{"d_mlp": 640, "vocab_size": 894, "norm": "layernorm", "norm_eps": 1e-05, "init_std_down": 0.0, "lr_mult_o": 0.851, "lr_head": 0.00571, "schedule": "wsd", "decay_shape": "pow", "final_lr_fraction": 0.0, "batch_tokens": 16384, "steps": 5707}
Each number is 500 + 25 x the weight over its row's rms, rounded and kept within 0 to 999. Layers, rows and columns count from 0. Numbers have three digits each. The size before them is the row's rms in percent of the matrix's.

# layer 11 MLP down (transposed), 640x160, rms 0.102, rows 298-384, columns 80-159
107:457492469521507480508509503566500461509467491502494531521494475517511527493456481519492477471503512464550491493483518507467539501513502522516474516498522513524528526484501496482490512487536525560499509569453509493446472519550507508483511490
110:489547551489503518508478521517500454494478484498486463534507505504546485466525500505467498454493472522455504513495515478517492537480499516556525509496515497494478486532502518526468506448487492450539508512493482522532508499513527539548512502
097:517445514525520509511501479524504484498472476463528494518460530479511526498452476473482494519519540534516463545509501544472511487499488482506523483491507499449520465526531470494434512466496487497487507476465510476486521501519478541506498570
097:485470481514497499502499522518504496495474492486525514532502539535491471455501456495531489522366518495513499522527478509486505534498514537516519487479522513475474499512471497518458491494513505554487480475510516499503531552570497531504466494
085:478497499493503459497498518546480491510527536498458530497460504470482483457515516505505482519549489477528497502484453551506478501491503537505462488504503501550515508542511498505505537416515477518511496505489493442512511490537485535504470565
096:505477495468475489530497455493537532455501481493511529520526488464534496523487543448510491523469509483572483449489454502516445516482483511468440498488505508513520491474484476495539517544457511513514509465522558513477507542563517499488512523
093:506495487446511461504502467508517524500505490482524535520512502536476451524522517462471521534456477550514502491503498511471515512551488513552492456485463521504512493525517428459485483509496514517546505499500515499468498507458535481516491541
104:487534485565500495417539517461557467499511472520453498514490520492470488499485509461491507515444505480489484490517463519526459519439518502447494494490506507547514531500490535473502482498462527499544513490517474524559507457472508484512486549
107:522494487517506474499490488527496487503516500499527506519515492505512511470467505454473488483422486501510523504461461503503507474478508493485479536505528478507528508487493508470478473515464494522533508543481492449508517531455538468593491518
114:524529507486476532508494504468485553500465515495511485464531476537500454512506494488517510506459484489509490486503512535510501456506501526507512505529483468449489538492482517502494503483466564538518462495488507517592471504518475489469495535
092:503463514531529489465490501503533492474526535487480489490477513475540474484532466483494517527502486528468524461562541514539507446498507457479535500551483495503469480461536475499527435520526512495513522474505509473481489498516499498471520489
112:507466514525473512497540473480460531494506507499497436518537496474472530490504541482497477476557465504478530463474468463473500514476477458482486485509518522474489520502538496530516488470519485450510459469521464482527467501514543484513481492
095:483469510504493457508484522501482442511556509483512515513476541497472532475454529518485449556554484571496531505460533504504485514466506474468515507518498499470496492520488478496484508437513475513527509467505510458497508530458515492541519500
101:470527502523513529506514463534521497505492524482514512506508505519468502445530495478489517471449521484498506525498503509502497523502526513464480512523471452494449502535533499482493470500491516507528461501481540502492501497484513515504539515
099:510539507506497500444539549511502508504487475519460492505490557499509509502501511492483510493556501489480487484463548509492479513534512498509525489474466506509508499505442457551500494472552513490526477487505562494458510508505457515523502501
106:542542479516487541467494505528524486481483479516490459502536473523494518487472503463509519482473459476521490502515512458568489509476472484521515487569478481483487463515502470502473512473504500513489488482495529477518544464462513528552488517
103:520477502444504492515501496519473513479500460486537510497471500508456482511482450450440502504492487508513500490514485516511510472494479496476578489510518506519506495532494454467507492532493546483495504474538497515487459513491490534506522512
094:484496496527535503497461526541487512461501494504469494489521495489446530473527506481556526490457541509520496457496528478511475478491503475498503490511462505542503523497512458493528493480512501558479497505554474518438485564467498512497499517
101:529494476489494501482503525489477508471542481495527566528505498483515512485527507527494502484559494486533495513498458499503530498500483533505448553494484521477458475495505505496542542419488483502492488495468512497494500494512472563523452496
103:513478469513528472434526514528488530543474516501508479522479481543500504487446515515478496530452523490541500513499530504493510462544500514516494530512537488495428454474506508482503499531488485524478491497517471445514513488480515500519495541
102:495530451520472495498511494485497532522522517540484523532509495499449533513484565446537509483504520451502481472480489483470450481513503546547466434515503470571499481461488503507500529485495516499477497479470533501556506469543501489524467525
100:476475475453481501477477467517496531462535479466511446496506522465492517509483502530499468482548455503518507534455462502503518521467523505523531516476506482457510480467525462486488478508553519518508475487476504507498495503511510519483471458
104:494518498500512462532506483513516493502498535495509507545468520475479493535548502500502544503453495470511517474507484540494468468508476469496487474492467458511479525509518505494489516505522521522539474487519452555494492507532511511465499472
102:504533480485499507509484483520508481518477546537474514499500507525494474499466501459460498464453523510544452504512468524478524539503536520536496487450504466508491471520488501513529509548462495503492501550500443535505486499501508480496482502
088:505464436523491491520492487514480533511503524508444524508488459517564486490506508439524470508545495495478517511506544496485554485472530475507493484515479476500541498496478521521497483548524510462501508493541495536488520495479496461472434495
091:471493497483456518526489495539492470509487474450521507536502473467550531513513517520504526499534532501522500482463460518538522502491504501508483464471468549504510505502535485508546497495507483487502452476532509484517515476538470494496471461
098:469493514504532484459527536499484515494521508436449493451511498506504500498487464495505505551557483528486530479478502499482528476488541492458487545521512551562521538494459492489532506505463522495466512517528506486499454537487508540491473478
108:519532463515507522503509509496480513490526506537509474495461522496539440468511495506496480514464483471496496515521525488535564545526537536462506539509499536522511549516469488480516505497510541511491465453501499485463523479452519511479516517
104:453537522500529499529470517525519474493488523484501496553463492495490457468508491522506507506418490484437521499524524502509495457518484559540477475508498499520525484507494500479491482463512498512516511470454497509480497456492467498528525521
107:512490492458456535514503460480493495477539491492505531508493497485540500485471484549491463485424485503505465482489470551485503446506485500469494553511495487484496485525512520484519515487496499532518451539486504484481490494481475513556454490
105:488483506522462479450466467490508509455521496509472531503487481528518480484488478526500442456504515493480469527508533562511512478503483527473539490511496491507421537474494522487510485482471501503518476526495487507517506476502535520503501510
096:475489472449481538497535488515464490533537490487528484504527487480512510489551531550465512488529490509530477520500470487546491486515502470473499489502474499480487470472492516505516487520520498479492473485514523499471519527540519526533537554
097:549499501499518519485542530506443473482494501483496505492526531467464521510496481531478511513504554464464502494526504508523546456504517476456470537454482517491510436498512472495476480469489526477499510477481462544476564477473487481519525460
094:493462518515480497489471452498519528487507490494541461507496464526458479474520509534478489477556522468528526499419532479493513507461519509506469483497514507494516474456495492479512560466531514489522500493496496494528479488523491517489436500
105:519474481532518541469518479535502476469494541544519486476503505488470502491498522501545522488513497539497475496501479501510501507510545510467545505509494518464460519499480535501512498510495499493483588506504513531512474482500498492501515494
097:502469509461498436510501506493534509472485510463481489453480505501507473464506492491517531531454517455501487505540465519492466527505500506500481474515571470455470469504490482470525493489481551505484519531523506486485495484495479505460510527
102:526475506506503467513506482494501480476483539530481516484505531530494465512496487458499490467499490475511496481509482475504501555481529493447442501520548487525496506519473485539464505475521529565503520546523492469521494500495490493476469530
118:556496471455512494534508491481503518505480500514541513515494491495538516554527505494516473511500518481532501464503481511487492489491506488489497495534473514495497506483518499511574521553434454487458523475497557513531503483469501485472485477
104:484541577538493534480504509497475421543505467499501530517477490516455474512509510484523485497460505523544524481486487480466514528525517508494481544528501537505507547473438487449481478533517490487473506501436488517527461515501529511531513471
097:453531537480513528477514505466517501508500449493525469521506485490498484477485499545516540460440518509468518536526524472520476556491488483473524520463536535522488471487515513488493493541523512491511538459533525495490518506473535491471500488
106:511515490486473480526507504521466526514448506532543493502519485505494455513479495498455477513504483509511494472454517533492505527500498521538513500457553516512525454492470529459448504530435502454510500526528515472508480498477513455494526531
106:511505489476488489522503501545516526477492445509517520517516514444480499512500506509521496476472534502505500492529480455491524479501511480494506501501467478530504473460471508512513527503525467481502542518523481442463468490547508448530484511
086:502486510529484528500475502522487503525500499466469467521511486519500487525497515474554517487553494490468470471464503497520469520451498534454495516530518533522526502500492467563486520470447489493465516533514494494477502471499460470506499512
094:501457518468477477457426500452508518515494495491475535552555493544475534513516529520529490466590504462480482484505484502490521502494493482493464502490490491489466513518472533466492471453536462512495492520511494514473499474515483515506485495
108:522546489440469518485457497532491518490503484526495515491546483487518518491524527490517466519476517546515505491514503476476476532500500438513513548506485449510514522508518507504513480535497472493520485492562541504454500481488533519503525491
100:511502456471485538528488487486528508463499489499491501525516515460515481492503503476522530512481517508508517483505451507492506525499446481516544500500478465552493492511464566462490517531484475468500477457470561475444517482501526498557489535
108:547503502481510513487537504483513484490534516527514490458538520518514549537453483499503526511594504465509481459499469508491501499541506460501506479504518478478492484516526476529485515472533507508481505533467478479517505473498494488485487516
103:498464518500494490470551519513469483495478490459499473541474497519456487479496496509488584508481533514517500494520511524516475471523490510469458509516516509531510454517457499496515495495501464523493488502485510481522514487510510536517453541
095:492496522463493523522583496538528518472534522503512484474451540471514526493530512471538538509537521466513502487472529493499537481493514523508503491448492521525504488540500464517467522462539441481503494476509542494464474508503476501458466503
095:552493520489500521521519493478507525474433535494510527488506485498524476468527456476461519521474470539481452532503502522493470492500540506501553500517511461491482470524481467428532456489481497509521492483510504496505479502514547485475502506
095:521535480493493523470503496473537508503483498486478517476527509527541487465539531488540458522447481466496510446545495484491508473475490500480553487500493513513461500458524512472489534484508522516476487491483486515505497485574513533528497514
093:519495481545508524504476510558489510494524500494521504527521480537557494477513472509475493485462484535485451504509504499511503544515529513554499490489538487506494530510527522524532517526521480520551468510487551481494482499508506524498513441
104:501479509531483498507553522503483508524500517501522481456498503485492487501524500526539493487409476480528473506507486508487513482511484470514510525479480434513497493526513475515496523488507476561495475487501519467502537487560468540487455509
084:516469495546508526527482518515503490484485516505490531504517462506498509547476544438519496498557479503479512518485513542476489527468530494526475477521498506511556531455521487503476502440499486496465502509507493532503534517541482499523499449
104:474503482506511480467490492482470479500514483473514500487518488518502550512526482496450486495508507505515507525461522479488498477491459513553452503507474491547507503517490496464485520515516473516507512471489536487498533482518526544514519505
086:443453491534497489497559493489487520489525554488456473485504517503544473479496489530486492479523525525447498514520495515467489500483532530464523472524490487482488519526503524511501489461481548526495442520495469458513507504483464540508532473
100:492446481511482529534490469486524488536488500463531454518453459522533489505490527513503494485515534480496509491452537510509475462474529451471528485477483514511501487518500511510472530473490489469514518505479534538482525494501467512496472562
084:478506480523530539495502478530476478511483483490487487473529483515472479497546503486509493458558456516526463507455493490485484497509527515511527520516485520544502544491482494473488488495503510487489492507454485543495557506515496547495482502
090:472501526466456508515485484519514522498476502481536531465476454517472520513523500500497505518482503481498510468503491481471454492472530511484534478510519511482481559538545559458506483446509521513473485509517495532512505499523509513455493551
107:512487463534502480488508535525524476458481477485501479485515507453523534527471467494476499477424508494485543528456500518482480503519530496506501485525514455507520513465470496484507529506492498504507469543483484525468494504504506525520507521
111:514491530471477510463471494485548528454496506502519535466506473475521448526478484485538505486438500478478488512470503476530488496550488487483498484536520486509556534482482489490466486593480509487494530440522501529461537505528524469500488497
107:502493523487515505526487533515483478466513428489496512512525549556473518509500494479553519479514543522509524492524431526494498515494526492470494469479497462477501517492481504508550465482513560541529488542543460514474476492502505481545485475
101:515487504475546516499498490463513493504527491517490533512493459499502526493454497529525452543468502527461466547483498517520475493480477504495514519475506468465497503509506499463510520497520522475536497456487495527540529530527520496512457513
101:495492511496504498482522478481525499499484526505524501465525521492501469500471456497522523488431526506531481500475499490525529475515483492502529462497500464484532479531503530434460523464491502484477533501499510450534531522537517477520472570
102:505523526526532456468503514471502572486534466501498488491524459483504482486493486519516525535554501470481519512507468508504515481512476467537529472484495510512527476552504451506487534489494515455495491499489509514544500488518505548484526529
105:488479505457436466462508505470497481558567517482518512494520512458522482536496501493474516523510519467513499470518472502485490525497565513523515505507495508496473452510469466472492465508501493517507476509496512489505472491460512498513543463
102:487489484536467489490498492530512479500527539519484539495460500482502496486511501498503475488434447485465513506533538548468490477529501483530482542515475520487493502517516493461487497501526511501522456484523496523507492494521507519475496483
113:496515501496486520452540464538532455534473471497559524494515484498508519535495473509446530504505486532518518508478503537461513507505512472503504498534493466500517477531521474436531516484482476490472523460506516517540492475533486508507488530
106:487508524528487490490508437518492526488512500515539468483495452478473440467530481520484516486565490502505498486427527494495482477476525498474533475538500530511500483536522525503504521545515546481483484527504480487507526500514481505493477529
096:506461507495558420476518494459557510450541516495529487502486504504509452529517453515525492535507489520535496526522531481499528513488529471489480453515488513531523504520515482502495486495508463527512533527473466455488525526515529539498457512
104:482468492436518537505512508496499508472506517442511502495486474456494521515528518483532541535525492509465504492503497476505502523461500488476456523479513577482533473499523491519487528512523508482499558496507567475516498490545452505475483498
091:449491518499513486486497500517503493514491491515511472500524466466517540502507492470520448522488492502462486513487535455502525489498495474531535505517566511429516547514494536540513500505504501492479528513512482509515477507519473466496499505
083:486528487514493519498466472558468475482556481498445470483481529501482535479525531518492489445582498490494471497500575459471491509502513535491488491520493532528517517500494473532537512499501487490432477562501507532491475551513489517511464520
081:501506512499466492498483499495487444461497518504490508509510516518491521533477522533543485507448504534514473491494513491481455515519483536516515454486466477489520525477516497482491477399481501500502506523497494515492471519512479515490498535
098:489463505510476530493554553500481458541498528468517526496484523511479513521468505468497495471520517533490525538479500484487480472491547478500479482504460502497479541477507535475502517459474524480506472489466501529513488491520476470499479495
096:477521540519504499529495476497530475508473499513496527450495553501467513529484526483530517519500489545514531506527482523509512498520465453447500481497468503482495521541466511529495437470504506505485514472534477532495473523477510476453536493
095:515481513487506499495485517478459474516474515539455528479512502513467522464493518529487487522453461530522482528475513511500531475519466472504462479508511507543507564514528516478476511526483500480561508446523540459514534531503489511479539489
103:518498486512506480533511430524515493501515465498558484473486483524524499478522510476503484520534505464490483503499468503467497503488549499525467513480524536498505501483512510497516510477523483484546547506492495503507495498438506487527519539
109:492524469477497517529484504528490454509520472500507527502477469493488537486494498488531498515469495522536456540500515476536506459477472456562519470526463460486520501497493495523508492465489448474491514471521492505514526492496516471499511491
102:494471538506505530495471539526488506499524514475519461532494498496455486470484523493539501531435507467490507506450479485525498494517490473491530516514506532476507557553464511499455482499472495497467490498490512538498483457501455503505481516
084:484492484507509519513516470594516477518489529486503498479489495502526513479510541493511505484538481473485488501487499491500494456486513529499495517511485481516490524509511484470498517390537477525499496463479479535466476517536459528499503540
081:482474513486483487504514565510486465510511485518490481506483485511510512511505479486529509502547523540522513507516482494500483475473510485515496480502472519549503476523484461488491486389516484483446514515516501539507505553502422527483525504
101:516471482528497533500474526503492506463521530499519553450541515465504515514485516437519509517461534489474512489501503515442502440485524478509488509508511512459492482497490464524514533559471515513457493534510487464438494494493519487543464476
102:543512470503511496480441488494500514488526499491472498496506517521488507487500495529487520459571506491534514508469523480501484503530514521509505514462524444522475491470454536495509450524525482479521502533474507492493468493478533548507523525
095:521469488559522525474510505527521464466480559478449494497498482521480548510535519473491523487485507563515486520490544515519488453501504450485495574506511456529527473474533517520522505541471485508514536502527462528486499496490475495497459528
091:529530486488512515502485507506541527508513491454544485480476464478502492494499479468510541490543500524491492473504503476517543501507456465521516488501523513492515456495504535432491522467525483486481506424511550516512507496547482513502514505
097:540489522509477469474484527516481493501473518482498495483522503507511517476485536516525516566453473465514522480538489466502466547510497512498552494475521490472534480479555485487475502496535535588481481512493498474513505529512493495508474491
# layer 11 MLP up, 640x160, rms 0.112, rows 299-384, columns 80-159
105:485523510526514483446535459474514507549487492524505509483496476517473536493462516500498492520486497522469484504478520532484456538501499500548500521516501532516509499456525490511560488510492542506456472523450463509501534474498513547487512518
099:529541484473491514477496496520499499494545481524503512509515453502510518469484520486506505493507507531491482485472523508477474479481500532514494509492475492542503538503481495519503531515478500484488529518510507501503551485495469527535508513
098:474510543497519462442521480492538524511481459545502510455529469546543507511494486530513492506517572464460489497557501461499506503499503501502486483480510510478481519513461503523537527492498536511510549484513460489530519487499529486533506491
094:498490501577520518480504522455568497478467507552516485497478472541516432514479482491528450511480542471492473511501518502519495492492478483509505509483492536502515517513503496526484526509501574535487481501478540518496512460486513527457520469
093:484564510538525480508457553500492470507479509560502514554548492519539477521534495472499520499533550502481494526527500477458475507519498529511519492506521512459488485511507506506511491507473479493506484495522466493492473474437483487532513503
095:472508539531481517509491510534523511484476485500493476497527527503517465490498473559493542459498505485485517521510530469476458500477527512531503519514535513495515492497451501525513535495470513511455553511499469528574478473505493529497508486
106:509514513493523493530484565450525493541536488536467491562505487531529514514516530479531511529487472490475500481498517502520489518486519529479494457504468477498516499496504536524530481510465489529473524504487452437525534488514510531522430479
104:493466533526500525492478502463523468480503469509507548516537482519503463479477505507511508479501552463476500525497504494480561486503523500498540498472499524518505513505467492524551540481513498471489519523507488528539557453503494504516452465
110:489492471510464535498479483484502527505507516476493526499486518485506499508502532483465536487486500546521504474516520527470488504511488480478523495462549508492524514479493514502502457564461537466523551499502485549500553507472478476468512481
094:524520568524489524491500528469513519538488525537508511450541441506473498505480484502492507446497484529473513558495502463505487504493504492521492556503543515444515532486498512472489528501473477510531492497486513501465503512501494531510468453
104:472503538534515457497549504462483529490488465509450540460536491501496486478482477498508496504448504479454496499562527524494468509525494494496539514501455480528510530489515498500547513483500569519509489492526523501533522538513533474497527512
104:531481509526519514478496546518554498508515485518461495491529553519536496501517447519517509528507483477492493547517513494495505463524563464501509460497514578521494496502480486508514461489495532510497499532525466468529494479491507510455499476
102:516513552507538477457540542520478473520487466515506507456522518518511519486491495530515526516487481519473513451546496509454498541553498478479500519487507545513514509470492500514506526503498488469520488493512450475523488511533498483523480490
102:516528533540517516468559501501504512489490508518500466529469463492496518455487489512536521518504514494503470569503514533492525481461512491478512539483513472567511510516533532504489477519506489470516468538517521473484522471510494475506494485
104:497486543523467527503531521505516500518515481516507538512481541503498500464507511488500466483453520468445487533474484543494483497546520478483510501478507492535547485467512536527503530529502498541506497524485458511515511516432501474482515485
109:454478578516521477476523471498496555535494484569482537458479528520458489506448453475505509509496478472453498515532526478521498466492552491467509496503513531523494466466466496489510494501487502501479528535497493472512566477513473472471511512
096:514536532515496508496513454507533488515468507483502514447466508504552521501501475505536527487482520449498502498496547459433491540487542495519521517463504501497508515496512556512481499476483484500504538496529518487501493496508495537493467515
109:496478543512519463462511564457535526518521459519536480524528429520582460504495533503507492532470511491476520526520529514519524489531541476509552518493462496462484501498470491481516502496497504481487451496482482493523569468527502513499486499
102:510528528486475513513482510489555498548547486510502484531493536523505531466516475497489492517477497464478485492502523488522533476501471484534507485470485522508538494453464518525549481534525511518507489519521499505497509524496511457500510482
097:483503475513501491523508504510496518529543504525486501474479507506544482499562524510517506491495475510520540540523503494489552481509502494520522479508497509490457463501477474501513521515521529514460462498486512489506502497539496532517509473
104:504514486508505488464516556518500486515455474468433537497544499537485523508474466477504501477453521461506473491574537515503513521507510484476539512491538509503494478474535544544490515493507474519508492521519457514496503499514492522544538492
100:529470512479478459464481495503463523529556515481460523508502485477519478471508532519523477501498504470442553485497485505521502535491518496511549487496513519483463495511526494570550530517481486493518496523509493488467495502458504529524463542
102:517553483483479446500515528463519503523461530500485525497485521507518515510500504496520505491484501484492530477512546511504455486505491518514541492527517516505500523521469510559480513518509502499521513510505491485484493489523477482498530499
097:510509504511512491491491488461475516510526499513500540496474523494466501497464469504502470549498493518500516497506503490512484527494463460517513489494520532510483505525479485511501511512464493479469490523485516512563511508493547460516507453
096:500512511487528514475498501465558532492553466500476490477553475523477469511452536498537454480528534511528528524496527495514500492514521489557521454503504508536476524502488534497506469510511457484520470519503457524544493501483463510522510500
099:495520542515523538470502517514528524551493477539510506478494488499517505501537477508487480533495526481497509497536486514486485528536466476525508492508500493486481501510492580551495515515535484493483511487468491491508495533531504513526476529
105:525491519521500504489508496533544528525508521480467536528531487446504503467459518484516516454468521533499515524475539526479481490478523478508496483532510511503478520554525501528508516523479491496549461509524481496531505527501514470502471490
101:485496496518534517496459527490513495478521484497506532441500498513485499539506475544544496499501493534501527523476508509482483515494512493477472493499535581500528478509479507588469507511482475518514474518443499554516507480497494516505500461
106:508519506492510469511462509441536511489503477507490495501509481478530428541481512498529506486493531473449531492489517471535532520542509493495544500508491496459484485509507538511526484512514522479517494499523497491545494492518546468510490450
107:481527530529476561517508512499484518493511468491490495545483550501489490497468513479501503484492505481490519505527488452500548448520496504490483532525503498495544498478482508518546476518484537498482494554498485534545515504451500512501501485
099:492494491546518467506521517492505488543520505529499528507533493507538477513494471493479518500492483460454480491532500475482499514520485487491526481509540502500449454432509500518551494494493502552497493499487489517509498457519544501506498469
097:478486529473527456486511548516491495505496507495483471499499504503537471473514533527527454513499488529482543494509536479470503525508540498491544510494479542476525525477492501504452509508502499470504480498468491468532474491541481560445493477
097:489518482533492505527498534513491463531509462516443506497513511485544511497489510475515499511442498489495524503537514492499490484556476537501549533489524468436486561511505512521496426486466479541503477524565499500463500492514470515499531508
107:499507522526563512458489495519486507477511509487483481495500514476498486488508502562487481436510481483457489503518525453496506481489510490526523506519536514487502502506537534484505483532489540522561514526508506511476513477501516506523478489
099:472478516489512493522478485513496536496537487515483513482496518465528471449482549516493521482488522494467489477512529550524472455479490512478498485530448521495484503522502528566518485531512488497490534516513463469522524452484501494522473473
103:477479496496518497498486466445526504487483509522481477532474460553527492534492508478498497515470523478535530489511537495483463511502495529507578462462467534480530512491493481497514486506508519517466500519521480464502511523489510502466516538
109:473511525501474522491490472479507514501516526589523478489494486528517507508494523517483517523483501466487514455550521484527540476490498504534545482510488525507532494491531471528495497494490505515510512515496472492536503517512517511501479520
104:500534544510522477487449518473530506436538556514468514486483470511511482481494499481493539511480522490478524539526527486464478512524529481492494482506504475486438555548473539506522472511520532507499525518513493498506497467495522499505513498
099:514473510520520514507459478536516533495517528492478493513506535542488475457515518450542496529470465475508506515509502553499516467531499519488521472508509479499520566517478545514512497533485502517525498522492520450528524457540479473478467526
103:473524477508491501498497516518514498510513496556489507461528479483574439540496490517505474488485476479462526477508556489493461510529506482447499475509500528524482506495495473519526512533519506456490535490517479515511547478479533466499464478
100:518521483548509509433515515474493486498527455517453562471477521510503529465486484499511506481477498477481525530540488475506529506529510480530484475485541520526546511495461495498521465475485532526498522518548464503493539490525486508475467521
090:521471537499516471510530479464486539517478487500536509508474513507521462491494508523470483477499476472561534499534491476522488515542511506529509460475505490473478455525473526475510492508538510516494496494472535511540489525481516497490501518
098:491475466518467534505570546499498520519479489545475491498531488515517503484517491512493525466485507529482503486484499536487460521518523486479561473508488484471516508514555491552503498499490540508505497498513463532512481496465488477493530493
104:484521522488518523488527516477471454481484485475503556514470531507557444478510512537496493532490553473515527513498506525474503504536492512499521501478486492539531508481546502492500485519523499482510486527492501500530471501479509532466497499
105:517501515502496458483523552470449523529487506505479528511518494542537484484444506494495498501507507446501498483526519467516547482465528524517548477521533523527521493479479503506526520500468486479505440533494534514475549486557486493509482505
107:483487493484476508522459509505486508519500505476482551495481499527562487523494478467512454485448504501540540530513524497486487490479496507490512517504477502519530537461467489498522492522500551523507520545525513499467502516510531519488454469
100:502530529462488518516458487466521516525522431494510503512528522511519510496519518503516489511504484530501519474500530467461517474508526543464526464506449545497465540500486488539503501513446483503518500505483487511517455462466488494502490481
102:506540502561514462523485504452482512492483494491460490507509501486465520479479475496558505506505484462550509489521534492479479510505471507478501514508515501540495504534489528567486456496508534484521445512539479504507457460488497478476510492
099:466518532477495508502494521493519505534504467526546496498484471460516484457490442470511514455482482475472543546526534482493478487496536495503472502510513522488514525493469496508523498488480519507488550504530479499529494464454504481520466460
092:501482524529467540526474522543492482540484495555503471533482508515517494481515468458529518467496499550516493551547487456493498463502489500481488486518522528477511456499498516523522527516475516516500511498535468517535488486449502532489502495
091:463510511495499525474527517452532513523469501511534512517509485497460476524475488496479483538484550494478565526473510453426530484516496475469489517498487530545468491518506498502497495502493528485471508511478496549535472496445501495518442517
101:516503527580489543489504503510485497504492505532497485512512493514485514519477487494506481513492555469470462514479490464467545505488532486516495526479491526483474498498499518497516463516487513509519478488511501530513538477492532485544482497
092:514469500490515496469500511540495528557519491500483499523473543489538516446528479522456483494523538486483501552531509520496537490521492490507496523460512506497412487498479504495547464487482519499455508511520530506544491518500469492516501469
106:513470534531510497513514493538508523491472464519460537510488504511521490506500538503518521452479525459530508542510503512487471475469546539478548479492494522540511501469502489543512526522474518537521540506518479434489522512516488482487532538
091:511504458464548495500513481468559516477512511504482529506472477486550497567514524472532493506479484454485503504490538504468495502493499495501513502457492515525505467466472488506503515528493504499515510505507522448521501482501506506503451491
099:453531523529522506535486537535525516495483482523454511523480502478511499484458476475520466517444502536518523546537495510476485508550522498472494530514523491492511572522488477506432457524479479494501514516521507485493461485495484466486522493
093:511492530515502484474514512423485509502503515516477504508490492522519459524490525498499477489511494516514539481532488484488515506494466474448465491503530502496449482463510492491550529531513528484445486498529489512550499520484526522532539482
095:486540487528504464559479496546465488482493487557495500510478532468469477472500511513519487477483498503487511553503515516469494519526485522488535504509460534506558517527512481517512482516471541526513468519459539486500502466509475517514486480
104:518545472536459495498493517488466482511503519502472474511468492528491506505517504494492517464497469485514560488543518478461499523519527536481470487498497518524485523530477462542517468529438552510532535533480505512517483512483527515494536483
106:484528507517511499490504542530503473488484502513478481488531507513537532524515471445544506479470470512514508504542517523490528541528489514511552536483505479483483486486498498535525497517447458477526490531493488506502491513495522469511502500
106:512516495523519488482590482485506548493465518537490506521478491526522487511522516510493472491479501496481456470489510523495469511513541529460494494475520512523505543511507514523495471501463501517511508512516502478516497480523512512494468441
101:485527519480554451520513527472513478455469509537473511503488485526534464452503495492496512519494522494528543485504503517469495490510514509458518488495509538513520553527524501512480514518470471512522499562523487507458503477473486530500522530
098:491514483500518563510495502480463504498491476521497515470521498514539517505522499482512528512488526535559541549476546551498484475485492521527483509551490516501502446507493480557473500535464486514546464507518474499511560478476506482480506491
104:489496487508498516493533499476449492497479508494491515495509475507482527527506529499492452481448490522522497536509527517489481505490511543474511546505482470464518531468488579503503499540474482502497484507540492489484499482450513509494478476
108:489511510529508499535470476481511541558520507490520476496506494516507508487510441486507486458514506525479540489512508487493556512482490518508532480481524561462464545487506485504462517540495477508511490525553482470508495534483485499468477488
099:532495523492498515538523524521523464504532512483503507575541496507514487510496512464451526490504489493462497481483539500486499544525502508530527540514478475485505471498469508538532500502444523478488532545494522482487494476461514500494497515
105:513480512505527517483505515503451561479521492501495483512529469455508520500517498536481483523515471529511524499507490466483469499506502491452495475450471494528469501495520517522531506543476497514450561556511507496510526506522484541457510470
107:518528498482469481495483558479498477480522509501463522492515560521525522518478513497541525535452518507473525510542500508492541549546489505502507508453460490474513530473492510511496469503485478548495498503550500479498467494513495501524498478
102:515520507514481534498524515510480514516507501508504514489505496519547516481517497494468513518480475458458470508531512506530501507538518501528529512459526503458498481528530519478456441498496514518499482493565509459509502490494505471521486479
103:494527517522498501512485493473528505540523499486451514498453509505483467460464469515506452479508497488517515511518511512501539534507501486524503529514525497499463487500498476498478443561490498474570506488492485472499533491456512474493458430
094:438553500460508494517526485494464481492485504476482525520500501498516487460429447520498532476488532459525544495490514506472522543484493526480515507478498508520496464532513552512451493516436507523526518532494492487469482479493524470507458500
091:513465481486505486490504548514526505523449512521524535503481476488536449462488475467495495519499489501502518491530496542511513500501501460504496476487462530487471476502462552473487505513524503538473513487442526476520483460525497489510527483
083:473539456487509503496533499484487493463493484494476493452526464508494486517536529461520490504502494520466508499507523498519509532487495500504483464478488550491527504494482531548545434484511501513494526546512512510499490478466475515473504508
099:458530503555505500538509488487476508501505506508496477502533504487481532507522533519480459526508476533489506457495476489491532460509516531444527519494541518494530467491517486531524464564508491490500535503504484519541486494504514479522475486
097:500551493540527512510488517491488510540519482509515454483466500516500513463479484488555483540481475503477484503500506481498485494507521511515530525522514543469486436497483467509496494498466547489511468497484489490496541570588501481501506497
096:444532493499505507500506528490522474533496439490508473512496502497513490512434484469512493478498512498505494524505506461489534484484499500508472486540479503470542442451486494521460469525482499500481500530484497468542532536490488449487499503
101:475537572489545485488533496496502543504492515495471483489511492509507468483475513467513522467497532535499480495489492499456461526518537494531516507498503507505478516537481479492514479514470500504528475515493485462511462480543480486550549479
103:494480543526542490504506503510498498525492507513509552517525532524524482539517482484473503464455499510479471483474552460502452500542520518480524514536516482508499472455490485517530442500447525516486462535509536470484526514457516479459513543
095:498530522513506519498511528467541528552466462474526479473543504497533522468506517487512499513491512504488490488504491492436523510529497487546524484431477453490496515456504541529536486522526515484536527476512504509471544525512508443499517497
093:484522527482541507525536507509498507518513496501498496470485510488473484486497482481480522472462505515519505504495553510506495472518538546479481495540511513517575525442491451522498517523475529503503473526520479494466511531466513466495490512
089:494542467489502480458513495514564518506484458481511487462467497507479494519516520497553521454499512480479530512483523470491539506492527518542503482470523536483490507511526544570535506466446500522495521510532498502490552472475463523502472532
100:501524496498491484515519515491497522505467512491460527512531459512523504498477479482554533512462497540518488514538491506521517506523518510511545483460520483499511511523478553493467465516490490520511517504544512472528515501501479497508484529
100:494474569492514478538513513480517501520480509521468509485476481521483512469487507522487542485483533451484525488535513485489508467482524521497525441498494512454526494556516493516499479513515534479488524511523454515564568552521488489494445487
096:504510511534479514517502511486461512515521488468493528512489517496490437507456500548451508498500483523483507455529522528431499474535510511500502511478497526528482505513461478499498504559513514504483558541501540471534506522493499500521492485
095:544507515498529527506555545517483514529510489500496469497529470504520475531497488548461508484512527507498473539485499474508491469479505511466502476431517537505456533504539545526501507512510488491502517513500498514524527468493489531461491486
097:499517535492515478528493547478544499497449458489491508518486517550472515469527513544484493473477533468480523532497499486447547514503513471513496487464525521515517485506514572522499476514506463501486506484537509519516491519522493505463534462